config.yaml
head_dim: 64
lr_head: 0.00805
warmup_steps: 219
decay_fraction: 0.908
Each number is 500 + 40 x the weight over its row's rms, rounded and kept within 0 to 999. Layers, rows and columns count from 0. Numbers have three digits each. The size before them is the row's rms in percent of the matrix's.

# layer 8 MLP down (transposed), 320x128, rms 0.101, rows 247-283, columns 0-127
094:554522506489502476531492482470399487490520444477576430481497419621523466467535436512474490468544553446477481484434513545472498458549496437563511529492574443466539490485485552495433473497522448507430511444500482489548488486508492525504534536525519380524445505473519471510460476518466502482487465523474477523478548444524562524585496500516568471505575514521531415474466550495547524520487
106:556544574510555470440495456529536516505510491454439501444462453480544512479557498495458517446528446507411507498446485487500501504515578484538475527544542465578532571550438486484490533544479580502495507550500456496517529468547449445518553473449469519469483482455419454521564555472575457489542532488480425495593468503477452549499507458536460549477512482462492510509480579501420543512472
090:426484504530471522486486467520472495549487542522457512446597492486530524514496448474506487526464551536457555565467544470449425571470480491409530552485552513551516531509508421489494595543518477548540533518530515513488474516474541484559459474490469546527518517479546500477497467511512456557483475544528435423561392468492534530505481597482498481539510515427468498433601512504480541476505
110:515554559453445485551569520491538565447520476487496464437475434518461497459538498499530536479526518544461541545469477422550558496477508407454581544513506431465534515537508496499564491414498476540539487497536491539497487551521461451503519565450458525477494514498502565517523552525429503492512435513490526474453590549415516520460500525468469498448485525447507444477463546541502551480408
106:498510475494440540516540558490491441437502501486544411468546440514556483468578500521469547482589501490477502500530486479466489439562489524547446498452531409551500536513511443485499469547502499434535559566515450523490505522545550566478538518458525439486511539504466501479532454477580522502449517490492452479463612499410514502466557468491479463487515494613513533441525486440499496468495
107:438509497461496480500503478500507466476476505447458535522525521478506488498469511474507503550463516537474500449556523509503500499323530502520542486529504724527504495515459442413525453526512477477480493484509503521482534469499524525509439437478476472483543466468487529550452528504528544521523455496472520504420542459610504505466486571486506486475450506508522492516512517515513439515497
099:483493562465490556500475605561466530494505404496474478485478500493537552576464508510493454451478535540477478517448524480463492397487479517483450436512472538426463495527565546510521469554495498532486432554478539495523473562503524434462476477554462464548453482500527453467504553463480538520453505504472452462531447524582490430473515604524520435443476570520540477466485456505487550531488
086:583475529450533461531497564452467517525438485463391445554449454542516427506524510489487516492520457485536559492509490508522525510546456465427494498510497490530435549514482544485480480462519489532432551466515458484604549455448518547469479572486453486519496530505514583427495542510439509495477467461504491522584508479525544545549513461547517507515528479480484407464541487405540507565526
093:462430542447466488423559516497539507503462515524525551569481526521483530553493493564523458543501548547493589458529548522507519465558459505533450474518413523536497493506533578480496449543436512420511478545500511586502549471538445450488454496558498552458531419469510485514544507458535491483522502510457503437531493486513526485434510428486535480453508472463524617587524500467484509463468
105:540448429505472470550456571472460557547461478506466506485523475519501471475541471431449511535408552424526446550564501506569442483521481466427486520531514479496433507477480537476454569480499461444502525457590479511511491467525495488562455518535521494481521504497522449451428528535497396477442500493498483460601460509485539512529448497573506504534524459461547464548514514512568489503437
100:533527499497523507508501543521481453609519496482440449535461533495514514459533503497550545475482458440545395445507508567523497498439485447577542499512481644503474530539466569500453516523493507502484536514512578525548521542447521467535507542504547505549432449528461462492539491484461462494501550451437553499529457467567489512466428574521532526472486432520487492506421525518546489514478
100:433518544487556486506483485564467438511531567499437509468421585553511498459541503553513475556518498553487455550505519537552507509437515539549558522506517534475552465499520557537445496556496502542435468560551505529412450509476534506480524576468535481508451504564521482454543515512484501478456531512537565500562434431485477540461449596472554547584496471509481528492507467522504440493519
106:505520530544493526535456516518499514577487495480533467551556493474440526483463546516512485432517510538529465494533508511451478485480531528532507493501512706513482480501467475485511510504433473469540472474509415547504496498468486589468490504457457546470479516470551531464468472526439470496545533574435453514573538584524509511519415463554439527515514525435501543561486500504446458515503
111:504535580502591431452517418456511497514472574511486470462473530513445582459476541461535492529577439489484567538530466507477552535505499504476509523479497511564524465482534551496470542527506522444465461501531519505484505541522515497462520526472482508504510569596504502445498449518508507522427558560437501514538486605368519537553484476541452498516521525464527434514437470518512516540531
103:525490502534461528534476442521459456575505540458491498483502507465463496504441481482489504460441495475514465570514531560532490491552521525563525448463537588523426466486516533504473507500495508493551440462558554539505470414478520504492515518405500402478605458494468562490525492475471521415470518525491523493538583477538428492505521535537596553453525502532466473395522479510482486479545
095:518570465439548468489518550494468514494465553452514474523500513547521442501502479468479479513512459527503497513452494534450586461590490482458500458454512351465512545511434568522505487438505468508481508511449476461548508497490486524571513504433469480495461455512526547490549461520497577458501484466543439489536499459410532519564523447546576499469549468498526490456454531411544528488566
110:495494568533510496512480513436498377540440495530588523516483572546446486495482474476495470437516455514518576529511556486511511556584516509537494582471480575495391484484542459430567554497526497467509491532505540461465451501407488548529500528474537509519476512514523488559521476505501589509479522553543459497528563487417512463499507481463498473506522524443498492527476572469467541519558
099:460499513528518544431593474576550537506492551506500568452482516477484559534445549550513474529442460549445516477503556459434466451463504565501465504472460602471484500503553419523542533542497473499566431480459483558451467526539476525509546475495522578477452470471534530522560512515501468550477523470496497510519486528524452477474456553473438500544442531462487544500506548538462468435411
100:517503429493489536513510486470474508529521464541447471534517465502443556498536505490519422553491532429478530478523478525489462552533471463459482457544481344500478498462495489507497499437490463490456466488463512495534448444500506402527540518512391552478501545523470516465526531559509500505525478474476445486407509560545492509557518407541548537427561520481507506449494543449472565506438
087:518496464499530478524464523478465485474505508463563454459505421530582437520486437489516518513540497487503551519459533530460563474511507495540552460508510617532447579505449511457512498474476454527465482495484528447536486506504532534484485551491517459529417530513504503459509525427490528487446459599577489550560562447546580520516494531581539472572573484508523434550486473456552554504504
104:486431466485495412514490529421502498472443509492445450491480428457484545480503506484507440507546469465484516456539517536486546482503502509532480469470569304500510507474478548487483500529530488439452491519496520442455493509477518476527507530493448446506499465512415552497464450447507533441477480529473534478540493486424490567532433438596458522483537495523484521501505505511542496478590
121:491543505514498456524473505504507499513512448521488511474470471496448493497469506506531504441499594552525511549478455469463463463431445432479485476493524638470518508519584510473452495476549472508480474513510548474463527514563515480501474472501560477509481520462559480471521430482469527504492496506477555518523468510663468501474416612537495442420508540453523525511462505496518583516438
117:519545554535546512535578520488529511474456457497538535571493553549470469517477468478434507487478461499515463459525460497442502526370511475472448515494520533478434453498563492530466418494449446514466533453487579450431541519534502470545487499463525479514510506497519522515475525477509423528526457502555531501507522482630448503485482502512532526454506416440558495539565455542514530543424
108:497476502528630546510474514546499503516493426487504466559484498490506519489524489545445545460499523531455524508485533450547493545414469449455467506554503682525492529499534436512529470560558501516472477475490581548456459434523578457551520473523523483516569546493506521524518499437498506505500490526457542474524477514563440474523513508504460491416499526498466521459427493488455534514519
098:476520525512456544503493545455498544559473492505540486533522492475474560447444612488534560372494479488489534492509459463550538478452509480499487533470476548497520468481476446487434500560527546555452538442463517497543482499538470579438492505510514516560511532568509477519451496550531582566469544499490561534468530567593442470466498543443502500536493483547504555491480475580532473445519
094:500471503521447564494576471520525512477501509520498536528536538432449542508494536553531509485461546532408576509559546416499534548505495469516455529470489658479514509493503438566539555516474505525541497519539473552443466491487491511530529524575492525524524486499498493484502480535586445532542541502451523478503508499495419458391492531491504541473423494457457590497529487524488474488455
111:565513519550477490579487493482519478429470477486434513444442550491435518473489465510464488477486550487479487480519442546465517514542487467522530496529463331490549463437568498461557501442488571449479522481575474452480567503494476505531598509545490558489527481497528479539488502553447462476523480424500530467459482492473566506480450536496471507549525479500446440493513547520513461582515
099:502533499527484490483490494545542465485531473555453565473499512483466499517496507533518505418431531529499491514502470489478515467352470545468494504468497731498498476502487469515491440506532528489543530476451502519484451441514485495502571516521471547452584467440469502516506470534516515532451536540439511459549481511528490530498471554465491499491418503459451520500504497512448484452496
103:465483576477470593486483523510524514549524499491504485430474544433470488466468463472404507482453506518533591528530473489434455523504523521461522483446471443482441455487544477473527508510506518470566486416547504436518528553531570547516470480543500413503529477455453472489486491492491531444454503444526415471466576464506512497501532645509504558520481523497480450466472465493466491511562
101:455510511509501564543516442527479468562502484521506518506504504454461533497569502561492597424461469438470450449436519506510466473479459529515501517516525676470485474452464521516497504518537456470546522512438478500535501538487477456469478485498540508503416466544450529515491513465478483496589579487538521465580523541590497493415486528528525521483559534521467508460527492509528436486550
104:494594489528462499440475488494515491472475464512576556530443454506540448513536502569432495455535526507515499539462537493549451495527497480526537483522510478450499452482399510539556532483518532501456505475504548524521475550539509525509479546553486459516496464459509487482434582466472524531515453415504481485351512492534544472497477602470510467459499535461534587530423510517549505568472
095:469494558528490499533576454543508506480457510542473545474568506396514502444478523581572477509505484535434479485462521468525530504453496491559465508446490631502557514504476478534567555543468574465530468540478501544433532555515492546451587470481527534461502471450550476514508433504478506546541522506466534486520491478440446485439464560475493456519452478455453517466529513515518443450449
110:448480484470514552448518528539555473495470462494492510505517491506532538527521476507557444457490480479485520480448546553555522484520519540478460492549493583520576514505443569515535506504570529480478508421497432565509546473518510543487619586437481510482507587513498477476418556580541478518467521586467489459536521494564480444467504575476492477541511549504496450501518500436463500525420
088:541536452475494494479436548485520441496461536490554476436525532517501468464507500495482478463549449500551503486460514535443546551499475453541522537475519357507555482562446533452448511468552565432458486524517501444493487476510488525497479551482476478502438487490503527439478434446430507442428594477481451535492498475386527479473497563459545512572526459506481446541532512507485522528541
104:509504468507461457490543486550508463468482465454493534599504510424522536484498506545527507558454512479479526522528521495487449488521501466534466486497483732529529517507479432466502520521516508497506459519473536488508492474539478477529531457526507506480554495551527520494491515490559496491530493484413533470456500516688465474512487575475492497487504477523513534502470523543468470525486
100:514535477540498556534486455506471441561577565546520476523493460581556460505516548495452526410482541516506453470491479565528515468531476511550487559541509392477499500442491479501628505510443539544445484502483515508479567484485470477505475534524519533516534497501503469556503532485521459529477448536544498510406481487443504548480501615481445542525530412479471468476469489493513439546529
096:535509499512522451429510478402402539514497505509532516454479483547594500474536466474538523560511490529480542524406508460478445493506535526497508535546582496492497556572444482466544409463498472451529470536521492460437488524502562555477447514437530570482442559422479540520573501500512533504483485511476562564577491532512538543486503554496513471497448463495512483481453537540492549549513
# layer 8 MLP gate, 320x128, rms 0.113, rows 248-283, columns 0-127
116:551480478545525492476527484475481555439496533490488504514481489562512529469417458449452494510497502524453500427479546474513495547517445542544414539502513518550585493558480447457492482595534532531450510525508462466520530451451500432485509460504478494450499502481514500511523576580461449457533542532494518537390478552467507496556609552477563468481533459508539414432494478490518471456522
101:452507479434525498546563561508474561464500481511535516460547498494498496545447482520549460590482544437522584481482465439523523547494518475444548578524477514520537493487557511457563473456470542509538451527500553535497545450551484496546524462496580466434523543536461508490518457565503510468480573548473417489497484472466518535533562500402530452582487510520512484548543544442513456463459
109:583504492506534505520510456559519640451498550479481529574496533445511417561498422500483494524541477566588481526500515484506482455509541533509494516553493505587444526567523533542530517534506538463459473519516479532514458478497566486586461528495399481515486542485530467548564493537494526500537535432524436560496520497456555490514537517437485501524444450514536481502490536527505441453493
104:528496535485559568463487460482498536518476569506507520537491517526428513504537451478539459527447560433520532493450512454485531509467475452490549535445387524472461501431597477517591519496469572525496480426469466421570500508503508520507467416533556520450493492460424560513495550494498479535499515601530426528489508487443524472541516522485501566517452473492561503473502470486527497501550
112:522508520566576532530501443420545534508495543521551489464436574505476503510482459528539405480499519500508495486474471496510407548464535467497446518489492509485535480465497433532522495487464531514531494517465494441451401500496517555488368423617550454496478565525462398506542463471473496517543504542509539511499442531498521505521511532527520497486405464451499531485518498468497467486465
101:455521575560473494509505493587475505555514503507465524525555544566441489479538542515515496498408549498508557452452454577544476506518465477488536485473460516474478480551490540553458565467512496462526492433508529491499470411482436521448603437520423466501506495410501525528511469552437494412445503506443438466516456496531490432494464490492545469521486490479495495487550509509494600508514
084:485496406494498540507523465484484478502484516575524518456489508478450583563464492442548509566489510529492505470496450459476530467436437541474482464482433540483499501564501496517552530537452592424520490445490538462447453558558521514445469499495544526474501490477448464527499514479481521466456607460458551499442548362474462453481489485471454508546503515489441486569474554489514533472517
091:490446604521536455458529534540487587491504445531537521514528525436501515504441464532550458547553489542457597451535562450460506497534516527470495513524444573516509453593486504515497478564489562474521509460534474528481557488517525453533465409488527523461566396499500513549579445490528518506492446524463504440518519466478507496440522552467503529514512501475484439550490489494491460420520
092:477508538548493505492474479568506536510449571556540550470542467521464489466533479556529480472526540509452504430445570509557502560484550546497531469490518496459505471494529546510572501455535502443455474552527526484510522481471547561515479439519403480468549506409466512456523467455506551452568504468521412582460538605503532443480499525473475511494525465580489522546481508452495464559448
090:422529543465493558418496491524543527486424489490519543491527434528478563515470459498466457482548593531544563489434491436494438519481540535439421541550526525462459502454508464545550456495480511482532457465511444482476535485571476502497532485497455506515620542506432530541482566548516504451481503540491414546455497499492498519493515545522449541542451584465519486525528442519506499455508
101:479453510418504556512478470562559500466455446484430545560463482552497501508546535464380533501476480534465457508543523491438501523520564493467464526469522468524462561479491561508510480565521561446495482470493506424473526499455430539540549579463494487521517443485530466498486584532520504514537538508439479467496519520484515370578495553545462520522453499523524459498441515470468541465522
102:469479565525485505554521519523487573504560474565482447513560478460449555447517500474525489530502506526429523483506495455476491436565568539458473455483429524458499468483505537448577539520466473471566451483519520516480583518448542538545514438520522486517504482502459538526519496470455528453454521560425422506417476525545571467482470491476460498423553512473495551438508610466469504502524
140:509441577542527468529535456506511521479427546521538515502521464581519573523449417502434535477528458509468550579435515441489549586516522512550474542514477470514521484501444506497590465524466572478450521544536419526468503440517493481506546536544457477472499538503522495559496538472466477473466560509522517523464568565483492451480465550517479486560484458458494419555471435490495446545507
106:522452516496463433463398509560558520544484495486543444471473493464483512513496538497529478531469482527488559553424468422518471570509444493478510531514491477493507462554524443503487428516445533501410482494494473476527586502553502609466528470546506468495460479459536513488493474560430515587490510521501581472468487448479562472516445558522461479489402469497516493489427494485472464496429
084:510559525507430499498533466536469460502507578448507472425511511533490535440503514515499465507574578491515450541526501467485530504509538487505448457528515561470496487484483427498505546553448520427542441514442509449509451448392514554493512516467450446550562574460439507517415512484453505496538520541513453570507533519557482391467465482438479445521498484552487523464473504518464508547454
119:541525520458528502469494494524485458527484546556519572499501513483495538518531515439440509501554469555443442452453571513566501525448404545484529560501506456428539551561425488478514431519459469497488497442521527489479562533463478513509520439499447477425477439442499482523500515497465601467519554503463495512483456555498519430527551575500506449477494542514480441522421500454444484471564
086:481447547493517584426474491521531529462493549474512514501501464474497519544496537507523467554464508513515577518441483462473505456493464520522448456490454485502454550491475419475511520465469556469553424458469503553415395458597467524548520458557564531456479483454503513525555512521494492541478511595471583469441534497511534460517495496485434469567466581503534470499534506553541518444480
097:539458515496475556519491438486483525519526459534597527522485538504463476527521453539486455463494501523479473568496510480463507590516546507512533553523463549521458442460560486475542503561541579498533423522487573511560499456492426477530532552513525501513540552479375463531530507524563489466564580469480475555484470526440513491559552513460528472515526494502555504446565492505549455445565
079:492537553455444444538527509481421506525483496472486501512504540474482519472499556563502503464428529530431494473524509507476418596446473480428510553416460480466583426527518525543470498494485502485489532572558495504464547574464510448482451502502449541455598468497486505510542510610521475543507535417392454507492483518473459493518511530450489525505462526457522551486482497487450498491489
098:486479478482509466490514495514502525568502451576551520470544479443449523491551536475467505480451557462533521461443519506472499446465511464496421498452430525494407509479588493527504405550548494475551532525497502454464492502483486456555497516492502521497525426455499531544489517561576466423498576516392517506502419504493517488513479523455502576511424494423419504557466508509541487504542
135:557463504463479517524518548530480444428525544514542457515483497524491493579501399471446491505542526504470533508464534466548482575523502537471467485427478458511502512540528538476484433572526527521531446452530416492484500442531568499515478494545488448586566512530452518487511559538421521528536474511501473589463525456538479500586534600449469473474517475486545405498460505500469481496520
127:505482529449509438472483600534512509530518509525496483494458462477521497508496452415415465461578529572546490521466469482501435541534457556519464520503488487531511534561506503475480536490552489528429453467524504504485524463507520520506552486534462403434494553442546522538468587488482479469505556511439461541504462485493468391531615574501426518542469469514515463511527568483487474500516
110:387487531485522529506435571564482446506554586523496502536480511487501506529424478478486505526494535518517460521509460475472392510464488522444468463439483462450468507587465437458488505515479506520502531499539426524504513469505570552478548482503489413505526491461502425500524503543472564550505520447509451496478558421492501520477526555503539482484435529484456419543514523503399459480556
094:468471475518459545504417518518562525554455491490490526458469467441492506555423542498495537484527494424438540471464525459445494499534491484520468544519525529544477474509426441502482514540510550502423533530525482471489547561466490553424531450492446495552488562495524552547433432509498486540404542526538507538508525536502490505600495551506468497535454513524451456447435551511398552492529
084:497465489483559511556468540503553515490548479436548508507617557525512463505503487534479485456429556488542452470484433525458551560500490528556523533494498500510496515448456564557493502469527492547463531465518525437494525477456477453551453575452539465487511468459459527476588477504513410443563490492422513477517495472500524486467527490544553538496538556510508580494582490385531498519523
134:512414536533498497464518510488555526509428507509535485494534535557564594520453427492537510508531559534472505467431508489503459530531513543454483594530475517547523460478558493544546493536504518556519467447517502514536466449490483468465476448502463475496522477533381534438518534523460523494466527529442476604476506524501470543436511487529524450521432492431542431541492420434466529504550
093:433486523540438520528405461538493502432492485472512443507451501483493483489526512542500503495457543505461469574452501497475436454401546485442499534513401547496583496545484492564484452547489576506447511486527508485537465490545498542474454489482505521529556474455446589522454444535491582502493521475449497523518532439494465529549460526464472437508400480447558499513462518497454548479535
093:498562554559569515482486579474469557453523460512539459521496515512535557566441438452502526506446525572475506466462534446530472532554540549472539505456508457440530549553511496513484511499507506510518526507544507488514459466506463575515584492580560537515492502454473450516534592521492509493482514533408467577458488499507523560523512547542461531526482457519464445414501520551528482595537
091:495547521404478528525526502550465510499532413476523505471572538494505586470454558509494470504511503547469483447472519520568464502543482469470503530522479525496567497521565474436531532513457518472461457473445422450493524452509488572443508471509430496493559469475462385524451549517465533524512454535566440526473501521527600463527434517519443534500467553418528503494530469479466507553513
117:535501486496497469497496500505517536545414480476594540435518514575461492533489532488482531476510492528484489543535555454488520566504454467527425527466485493478526577484491494474540511512498516451413437489546459530559497517583517519560488457534440500498527486456526508474454500489400500533458502499514509453564588506502523442592505573522476448505463469472547431507380465548477523459472
082:462497530466504523462519519404446497520427479521470510484472451428490496572444523460556513457527428571498526483489495455540489500466447470510547512497533572553469538465487551486502389492494497610537525509502506488502483486555496457443404441476509504483489414506519472579513486545493570583520507514498526546495535471448495510544517451482483555516457564517454469517536589493539501514512
130:538466533465526472528510459541458492576457518477558522477569555527519477479475536505529483543500559477527518532465542481490451506533563491462533522376431438479503514421517508438511436524491539537519463466482439448457499531428502505543533475487476426456543541519446537553446567529504513500458532590544437497473515528497477489545569554473514482488493482517498544456553480477428595511491
082:516449545535425475465564495488541531504490430467483544469564508489515467540505557529487472463458524470461497506507501525550487470498517511451465503519445544502438462352493481518560457543394516542510518422507457516399542505503539487490408456574507556506563509489517500548528440539513506552498484554523470474491489528501474511506517445572480552534476500473503535435538461529518492428469
101:481420516542556548478576562425463529508505595498539541566536575489529506510450478513556485528565525569520485523496436463461499552487463535528423485445471556506514460479524482528572473494478476495545438508529503576462522481453571527514481508517550455476554558474499425477524524506462554416552528531525486522442483476558509519506495504472506532502505566498569552524542488502531498429538
111:481538556485539533469507514556496541481481398516500535504560443508502544522517488492532477462462512454493518472473457448527553457482475431494463458456472506407539523479501535514549445448445499420545480430460510475501496551550497502495480469525487491531538534482434529459523497448470552502485472530387483517447438520540442576489498489471613464496514571504506500572499400505461552515486
095:488536538550451469447483496536442489539475496522481531500504571457521440497473472531530520497480459416438534371419495543531481505512553531506481519526520442472506440503460463536484457472570531538561471467489486435504567554456541518458460508478491541502506500484487529456538474521501513460545458546495450490474441448514486550509526458496463455523513492521544402435544530608446425541490
# layer 8 MLP up, 320x128, rms 0.106, rows 248-283, columns 0-127
107:486521552472555544446491465485557500514598423509507516449471538464520505504480521459492503533507501415472516497410481505527521473537557520456492448528516460527505458551468502490498511485460517525527491441427535543492497514451596431493500489470503507595507540562464511572552553507561426429473507472541555509470467563545447532506538504435504553452483504506582479531469498488563559525559
094:421495454506534532486513501526588509454471546537501451502468514448552480435570526504504547453538539548436545554476521514509508528503423495448438510559505486487566519548516497607532530590552536492490507500475500515496488514539583540510495564476549470551438556522539509461471503507491543497477452517494546614515537414534542484556460535510470540526455470422498528455488461519488514501491
109:519537484408516471445534546581497433475545499509476495464494506470418592477489545462494474410492459533439550469522517529447487436486495495478457498495539512485461533524458454436480493534508528488496528509416472516593415566519438546460516428458448510425514448443486564498452518503520501515443507492519454455531555518519467423445526519510489484541505495557543522518475514505465566520491
104:546542529511441530459498470489501502568473433402528517475532488500508487462489487502489572455477496569447558495506547520545535440574510481562500468559529499564550419513483520532381490461493534539443431514536549492454489469456410517533469498427594563487470498519472513506499504470494508433480462474500574480461522506576570464510467491534468498488529503482457534529460523508544461540503
106:524495519497530513481532450446419489466469505543568519483500533538509560455551561461466438472548560460542555524568469405515471518460463474490498541466512557472516386502594505512494448463515512530499479590468512509484466479565460476568475447615529569497528528482502516497513504475508445471540575506588458506525457528502483534512481540515466529475443531488477566504528468505504504473473
098:476479557451558544443524461515430546541475620540438511550486478498488469466528461520477516496509516452529493434538499441487506532503541456504584554509474494464554517531446480522550441462443472491544475431489469552480489445470518459463565465482441549507466535445408443522564482549496449506520593449467488570520558516490500541510533501451481548529514467516500532509486578532489528500520
090:465453466522484458474446521520513444491503484474444453535429571543489562610438501441551440491456482517522495503469438517537468444534496470526542468567476509525517479514508447526473499541509573514531501504516492512566430540528487473542497535492523574508481420455536490475501460463533496471592496533517528484561584465564391512467466516491529463498497587487463533526494553520450455544508
095:572544505479520493518490479488494443483485465527528508485470496500510491462474533450499526526513536495554481476397495497446454458480453466453485503553471464555475441520466488480454511480572481547565551563529468435511386500464588516437559420470425513594578480512489518456529488476518487498435499471559498554518555528439451483484453520549456467458497486531508467448467543465541516506562
103:471496502488551529522524497453454561448553505564483501505518475519498514417481539457450541512455568474483559501611505477557499467473427481414527580485556477543477516445482562525485540525483434442470523486516504549521544532505476441499434502434534471527563502497504547526509468488577451506478527533548501490533458521449531501487575468438510461450499500503504523490484446566568462559416
097:446489534520549454484545496487544491426493487494492552518555519505520463445529517535502509410472508495506477510548449580431508479461506537478493513562477584468535447455509496528482521517515525487469487568443531495355508459494474461422488515442545493504486501525464529479539477584582451456540472501551462514526519522546452549401557469480537509483536492497414546539566471501528481491481
101:463469475488513505501543443533534474562512478430450481480484486467528503448565513524557509449509533540466543509573461499526534488484535511458528495453494525559522539526476525608493433515471516430511418497535476556405539471430514603515572429477531509455534507568553466547504445469505418538509510518461520522503493435450427406483462535490481522496485513536480543487493495511472539526461
105:513568453540440526528483486541539462528475507529468471489488465508382522501490523480520499577588488508514516489523507428508456432532503504561493536504553515497527531547406491474505514560557468500419527511442490423566460399503420513549474524488479481516503516495534524483516522496460612493487549494493468491475565495463533512497501491437507490463475525584471509462405522491452427475505
117:554578542583566475493395493465538562545495483599496489465581516505591513502481523430532528470521504545478508550491548551505514493516554508433458512432489501429475501446454573549494486506550536532478509486515505498457514512429547454487604505557467490520508485531488475487522470522455547487534450519513495498486462515486490516593444506564431499558504563516547481469466499511536490489487
103:492588496469494483516524551517483461523448520480489507444444485468536477505495492506543507533513463583497523438517481479440400489469463562595379514484516518525539546494466482481498537471468516474519490464412559482518455538452430502484453518526493495454439502541515540464516470509493533451480448479515485491550592493497487408541500484436432504502449467503460463483424501519405523435512
098:504485485484510503499491456565577527453470444521491504510485569507482551435532528495460490554470502448586533522515425542511503510491549524448491502528557444522454491472548506597521521466517505443537471479515428516455499540511471482499518464493542539557545624491492514516490480482546540462448478435598505551515490495440443507483445521584555526443473436503515537505517461461434473504421
111:511539518514500531501497432486497441504449501527558530466493531526500478514428434445511476534541502557433518558424499474538488463476517500497504506449473499480503502486508493432538446582461464515530494542543542494453476507451444547480497528466510540427484449511460523619548503481420505490479624548438455458453563523512451497442491484476502435456503508513479474575489551415473521543464
095:515536515538439451443493568501487521487512536493505489492525586524479525469439449498499509504520518515511516473512567452534418595528483510436432536449501420557473521497523527523541497492466493476526525472564443489437515504493466527489506461567396495526583572419446502498457557554492503550493518490471432573404515488447458506462566492507438469533467502514517514529492559523474512477539
100:481545539564466538455519538513519536544590445457463454475465514543527477499528524449499581539430579415462491467467478524526433499485509514473499497483486458460530463490517519521502448541458488556464518452519564550479492512509472408471531494460516571541438524532464542478453526513468476461562513520433478421537512495520500519524469490530493439530545598573445514543455488492507495588446
088:499493551525508486504451498491433496535521449493519536562543546472481547463468494537456511499473486526491448442572496508530468518510493464479473517429467526531548485501551587425533511492411531539479521554458478524505622561459488565524500544460420498490595500518501441504420501495477527527493485445470415474543490567483451505495540410541501477453463494478518515538515461554482522510587
101:505468492531476481482494469482504410452533528440519531531492459556569498482420521490514494529526476526475449541547538483496517460574540495525500514588511485549543514521454525442491466437502459526441510492521533543513545483530499460503489564476511557466481465527452531469507531391474480478492467480505517510500573531485503549522515428543441503464552607595541470404580487513562526451452
119:430531470478507493566473484483524471453507486511485487559548439508523454546494512536506507548520500508480509472563517445479525484503570508505458461496507526427526531500593450489519467507433488452523460465457513497446515527532498498481528478524536441476548403475491504468486490406459494577476538458450484509471545456541440487513439502487510459482467464538511444560580537465481593621592
113:482569527462446481514552460534508542471403495518421529466517483547503455474544505501504539511492430509472497468518484522426541463539424448514518511525548471467563522574488483500450462493525486465509444584506497465513554530476438495495500511440488583485450506505503533477463474383540487506495514498511474502426489486483482473468541468574528453532539513450464439514465506597572541582448
107:434511500539567570473580530497537468464516480554430497501498516532505520523483458507553488457490563559483493507509550456561517514483430561458500470519446490410447435485509524499506514582530544488534460538530505438456490470552546514573569435502473464487538440519498530446524494506439526445577463518460461476513441457518421498500536508511523437431456501484460448542539429516515549493510
099:493502506501476534471525556463413585482547562510594491542575521531521529471488475527497492525520512504506522555495530566457524509515539487520558502474561457561453541485506539522471465527462504491472527523583459526537597486456518511446502500467507518473446631467494452532518468538466427493473497543507496548488484484614557435556489523479553583567500513509509478532488565530520497517491
097:471532477495476538511478515514506446495485546478490432467545496517450454491477475502515521446451461503526513497505470506593515439506414522479555470515557440480471580461496516560471461457455473545480516539523480416523514482511505489512447431483502470544471544538534589460509492448458458531527484454600527497538503407444481528521440536506527449488553498519404541446484535392541529478534
107:475536488479537492473485472427493588457477481495515480480507386533475504517558432508485531463535450492486462552486446514567522546498491524443469460468570521509502409442526505463536542427537460472461488552514444420499514537565560444466569505544517477509449526488558564524443529478539527495487509566487448481514483563440457480528444556556536561537530493518490496490530553510512468564474
099:436478527524508508457482497540469539401483510506517453533504516504549576535569444526479465529546569566475515501527501448485506506485570503505580589502570537496504542543497456545498534455512442451565483501524503563584559481574500470568463474518484445477442501549508545479513507506510489474508479560432521526507549460467487475431527547539486526545506417499487509575447538548488439489543
102:538488492431435488487529653534489490512556503483514531454481426509472541522474540480497417484505514507570536455499465467434478510489513504478450490462480420459519475512480498510528492509496482489536479500533467549500471537583578536460440520546512378520551525440499510535470468530472482491479502506502459504426460478491500506515524570529443487569477574475529502437445472458451518429554
102:454545443431507516499565531522481485526570424508443450490467538463596519442425523446490441484495511500498526423488437504551477472502488457478548566479476542560471455518493467510506561517465465536474465558428508513465523446480485466458522472478444526528468446476503413449414474487531548504514481484521534462531461569509530455458558539483455520488448505498465496545450547573439501526469
105:530474445432521480493477477459496572513454520505439436545517533502457516412490493521499443525540520503500465508540506424457524438478505503502466497496438493512493521586492496490453574554481479506508511474438563500510478468544517473486504525379464483450528497420513479505584530511519505438469574547500482574488532518484539559473498491433481536426466491513404462539492511508529544402559
097:561534540507512518432473485468518510513520464467491539457452530470485501469506502461496529465555560463540463496547487484534464542445509427498532548478516495545492537486473515459516554493527509455478402455469473478498487475475538462455436587490496419501551630458418489558454525491516592472517541476508553542496561436486573475483465475521546531453460419494510564516456523481463464500446
115:471502536408491500485535453521485510528472480481471577542559497412517474444542480485512398543523478503547608515490518489542512498475495467373505516508452489431508488495548542502549558475453535548512478483481461495568538534490424514547567535473434508432529494461519570521448584527505488463519489507511484523467478485483533487551598521442521498541521487481500483503535477509464515542421
090:421531494557602501501535482485532500476483446517483510469507502499537535462525487578548564551483552531452536465476512427545537484465534558513483457564479490493477471514583508586466474501426475543580536443539499521472514551460496515461489470467522549510499472576459583485462549493481542500476395468432521424498454489515513494535465507498464505451456518444476475474524471550461581511528
106:510494462534482505523542458502488496493493538542544486477427516473442452493402543532508573454522504531528482532505541451528509480508449513494440445519446525462582435493488556556522404531491462491478529495441430503461541473505552547482466368487514477535478525491473417475480468526527519613523543509526485549474527499603480476546485519478438487432506517499491522478437517483502476440486
096:457478462460482446528529443454537545513505483465515595455534504511503501497506470436530464476537496484555528589512481491491485523470521483428565439458476541574532501476493537472415465482469571442595504538535515477502523450581596490456437522530485518463454421548481503515489438511556547442526468512545501569506472509507525457487515540445435529512521530517466570505527544505492477457448
097:496520531511489554549537501440486466541472468428528508474506505593520499442532543564481516486528412515521553527444502516463446516502505590596477557514590500604534544517478528584488493503524531490555438568476450453477504501490453518448529518466495555514500449493502471495576479460573485521529543462488525555481499599454491484486526513495513530514512448520533525439479444485500449473548